Weights of a small GPT-style language model, trained from scratch on English Wikipedia.
Size: 15 layers, MLP 192 SwiGLU.
Architecture: RMSNorm after residual sums in early layers and before blocks in later ones, rotary positions, no biases in attention or MLP, some layers without attention, local attention windows, normalized values, value embeddings, hashed n-gram embeddings, capped logits.
Each number is 128 + 32 x the weight over its row's rms, rounded and kept within 0 to 255. Layers, rows and columns count from 0. The size above them is the row's rms in percent of the matrix's.

# layer 9 attention output, 64x64, rms 0.147, rows 0-63, columns 32-63
size [ 93 110  90 102 109  83  89  92 102 108 108  87  88  99 113 126 108  84 105  87 109  79 105  93 104  87  71  91 101 107 110 103  91  93 107 109  92 126  93 121 119  80  84 102  90 104 102  98  87  96 108  90 121 106  94 120  82  99  98 110 106  99  93  97]
[[149 124 139 117 149 133 108 135 205  63 233 168 104 125  78 116  80 140 147 126 140 133 128 101 110 157 121 104 124 182 110 151]
 [123 133 196 158 118 113 136  89 148 110 117 177 103 144 200 137  88 129 112  90 197 134 180 143 145  93  96 130 121 110 117 151]
 [155 119 125 114 114  56  95 102 108  93  92 147 113 123 110 126 127 102 113 118 153 135 155 128 116  99 116  98 178 106  75 108]
 [127 134 125 140 115  97  60 147  82 120  93  79 141 145 111 133 159 131  94 172 149  87 122 113 155  90 123  97 124  57 150 121]
 [112 130  77 203 139 152 173 185 147 171  89 119 144  90 123 148 143  93 140 121 104 122 121 159 180 134 135 144 108 115 156 142]
 [107  97 146 165 140 116 106 153 127 169 174  94 147 156 128 141 117 119 178 155  99 118 108 108 123 125 157 135 131 134 164 150]
 [128 135 127 115 120 123 113 156 113 127 198 172 133 166 115  97 166 139  83  99 143 139  89  79 128 112 190 127 159 126 148 109]
 [ 93 156  90 149 110 164 172 125  87 135 102  96 158 130 158 149 162 178 143  65 135 149 129 171 111 132  98 159 112 150 123 113]
 [ 78 155 172 139  98 120 123 141 167 107 145 150  85 150 167 160 139 144 126 112 178 113  61 106 211  86 160 145 129  96 151 108]
 [141 113 136 127 127 130  96  70 109 158 143 123 115 183  75 137  98 123 132 134 161 120 103  67 113 159 100 126 110  88 148 128]
 [ 98  67 100 134  97 132 116  99 121  92 172 142 153 113  81 161 157 127 182  82 149 143 111 162 130 115 118 149 104 123 109 126]
 [109 102 120  77  94 155  84 154 138 131  92  90  67 135 123 116 162  70  97 133 118  76 134 144 144  72 152 132 158 130 128  98]
 [145  79 129 106 130 122  82 141 105  88 122  89 151 165 157 148 158 186  96 194 110 113 161 152  95 151  87 135 114  92 137 114]
 [139 106 116 145  81 130 113 100 102 132 189 176  96 147 103 153 158 105 134  91 170 111  81 153 172  99 124 175 132 138  99 148]
 [ 56 127  90 115 138 186 139  80 181 118 134 111 107 130  91 109 127 140 136 143 170  81 159 108 133 191 123 104 158  85 146 149]
 [179 138 134 113  96 154 100  99 153  89 153 168 141  85  85 131 154 109 126 124 122 115  84 173 168 123 155 103 114  74 159 133]
 [143 173 127 155 111 177 139  97 145  88 122  68 111 151 116 120 157 160 112 109 140 128 128 138 110 107 118  82 129 136 164 131]
 [159 154 102  97 109 198 148 117  97 116 141  97 129 158 117 170  80 153 107 125  82 113 132 139  99 174 141 122 136 154 128 154]
 [140  86 160  76 156  97 126 128 129 137 157 161  94 148 101 129 137 114 120 134  97 142 135  81 142 139 139 153 117 156 120 107]
 [107  91  94 129 179  99 172 158 164  93 159 134 119  78 111 104  96 101 149 166 131  87 190 129 159 194 144 165 131 124 100 139]
 [177 114 164 167 106 137 165 143 168 107  82 100  72 130 116 142 175 177 170 153  99 125 124 139  71 113 103 158  92 198 129 154]
 [102 113 123 139 147 108 162 128 107  90 116 120 143  92 151 142  58 150 150 166 101 198 167 151 133  98 102 116 112 137 136 104]
 [110  95 174 121 125 149  77 154 114 149 215 135 161 142 145 111 172 165  81  74 171  64 121 133 181 131 138 104 165 109 186 142]
 [127 105 168 137 146 152 124 105 188 122 148 158  84 119 169 136 136 157 132 137  99 109 119 124 133 128 158 169 114 146 120 147]
 [119 113 136 143 131  97 174  98 128 153 112 111  67 118  88 127 152 108 155 186 131 214 159 142 139 134  87 116 118 120 115 121]
 [143 174 123 126 173 181 160 101 187 112  86 129 126  85 122 134 134 130  66 113 101  87 142 157  88 162 118 149 116 117 135 138]
 [ 96 114 187 104 153 107 131  96 132 150 166 189  87  92 160 114 138 125 174 102 122  86 116 140 150 143  99 125 189  66 142  73]
 [153 163 100 146 117 121 123  26  96 137 145 132 172  88 144 157 127  87  89 114 133 130  72 166 123  79 111 119 155  86  98 105]
 [122 104  28 107 124 127 159 122 135 131 134 115 182  98 131 146 175 104 127 154 139 110 121 118 104  58 135 113 154  93 127 152]
 [ 80 117 106 158 108 169 177 146 143 115 131  88 108 149 137 182 207 175 149 130 183 113 112 111 161 113 135 191 110 119 178 111]
 [175 156 137 135 102 109  90  96 150 172 162 194 105  78 111 116 121 101 132  89 146 159 127 130 126 128 122  77 140  89 163 158]
 [100 149 121  86 134 151 129 104 154 158 120 123 111 159  93 131 146  80  74 109 154 128 101  79  85 104  95 117 201 136 134  93]
 [158 124 111 133  94 156 137  86 156 120 142 158 140 106  68 138 152 124 160 133 179 152 111 139 120 136  96 106 103 165 144 154]
 [148 169 145  93 161 151  74 177 141 120 125  86 140 164 104  87  86 170  95 130 151  97 120 145  95 156 156  59 168 110 149 111]
 [ 84 130 113 117 124 141 122 147 167 125 155 178 164  85  87 135 174 138  86  70 118 150  82 109 119 139 121  97 119 144 117 102]
 [126 106  95 166 161 126 134 142 191  82 146 178 148  63 128 106 142 144 142 118 174 129 115 135 118 120 128  66 135  97 139 161]
 [154 146 162 188  95  98  86  99 117 153 154 128 150 159 122 138  90 147 104  91 158 120  91  85 153 134 114 133 146 120 130 149]
 [133 118 143 142 110 135 169 127 163  94  93  91 125 170 163 202 123 121  87 120 122 109 183 125 125 166  76 190 100 181 101 109]
 [157 125 169 147 152 107 103 134 106 142 134 122 118 143 137 132 138 180 156  95 121 109 173 132 160  96 200  96 214 120 207 146]
 [151 107 123 103 121  57 137 177 179 112 108 145 104 167 141 179 185 121 119  72 155  96  90 109 128  84 166 168 117 156 166 136]
 [110  71 113 131 154 137 157 130 180 133 203 174 184 138 132 137 159 131  61 100 127 190 121 134 124 158  99 146 160 155 153 134]
 [ 84 129 107  72  97 112 125  68 166  76 138 121 108 110  95 134 138 132  94 104 133 175 160 148 157 141  74 137 171 118 151 113]
 [128 112 100 135 145 118 108  96 119 103 165 123 115 120 111 128  66  90 104 144 129 132  71 118 119  67 124 158 131 142 150 164]
 [175 136 182 170 107 128 133  89 169 194 140 202  91 106 104 116 104 144 104  72 124  94  88 138 125 134 124 161 111 103 130 173]
 [148  98 128 150 120 162 107 134 122 142 188  97 149 175  96 105 190 129 153 133  86 168 142  93  77 108 142 143 101 174 124 145]
 [146 144 150 120 107 140 114 173  86  89 122 169  72 111  88 115 153  89 123 159 129 104  84 126 167 106 125 185 138 133 118  62]
 [133 145 105 164  88 104 137 147 131 170 118 123 135 129 140 141 162 145 169  96 113 150 150  79 141 141 120 100  71 124 126 183]
 [126 116 162  73 134 135 136 144 138  59 128 174 128  95 170 130  97 119 119 160  79 113  74  92 152  54 171 127 140 149 164  98]
 [122 114 143 104 128 158 110  90 165  56 153 155 140 148 110 126 113 183 139 100  92  83  66 104 115 149 132 149 152 120 137 155]
 [ 62 127  77 130 112 121 164 193 159 149 123  97 142  84 167 101 133  76 117  97 198 111 164 107 178 128 140 112 105 113  87 117]
 [159 123 128 152 150 112 182 123  98 135 110 176  97  61 149 167  93 133 156 164 113 170 118 107 153 108 140 160 146 124 180  81]
 [ 76 138 154 140  99 143 113 142 189 131 167 100 154 168 108 110 131 148  82  89 116 117 125 172 128  85 122 118 135 151 154 120]
 [157 146  86  99 105 122 181 138 127 104  71 112 136 117  96 138 136  84 169 135 143 134  98  88 112 125 120 147 113 158  56 123]
 [ 80  99 132  85  76 104 106 100 155 133 111 144 151 138  64 149  85 105 158 108 168  99 125 100 165 102 118 115 187 136 145 124]
 [121  98  85 173 110 131 109 113 136 196  70 109  99 127 150 109 129 103 175 136 125 142 127 112 105 110  86 163 120 108 114 129]
 [123 140 148  79  51 148 118  98 126 130 104 113 117  93 139  94 155 128 111 128  75 139  70 103 137 102 113 113 144 122  65 139]
 [102 145 157  97 155 167 124 119 137  84 143 110  85 177  86 136 123  92 114  76 105 124 104 180 114 141 142 143 114 138 129 114]
 [180  93 179 112 115  93 102  85 127 185 174 117 133  85 173 105 168 137  99 148 119 215 101 115  88 150  90 128 123 100 131 124]
 [141 106 113 130 129 110 134 140 144 135 117 120 153 136 182 146 192 139 101 192 177 116 115 117 123 197 145 152 141 177 123 149]
 [151 158 120  65  97  93 122  96 130 155 100 125 130 115 146 160 159  96  89 134 103 132 118  69 113 142 104 135 111 150 118  80]
 [157 168  40  83 138 149 116 142 140  82  63 136 100  97 141  90 122 118  93 117 168  96  73 144  65 126 129 138 159 111 115 181]
 [172 171 166 132 120 154 151  99  87 118  96  97 135 107 118 106 113 132 103 130  67 147 137 138 139 131 161 106  85 144 140 149]
 [ 90 141 129 148 139 130 128 120 175  54 146 198 167 100 123 166 132  99 114 141 106 114  78 129 135 121 123 111 110  98 152 127]
 [133 120 106 131  92 105 122 178 164 166 121 171 140  91  95 127 105 140 132 109 134 111 148 148 144 106 115 110 164 141 163  68]]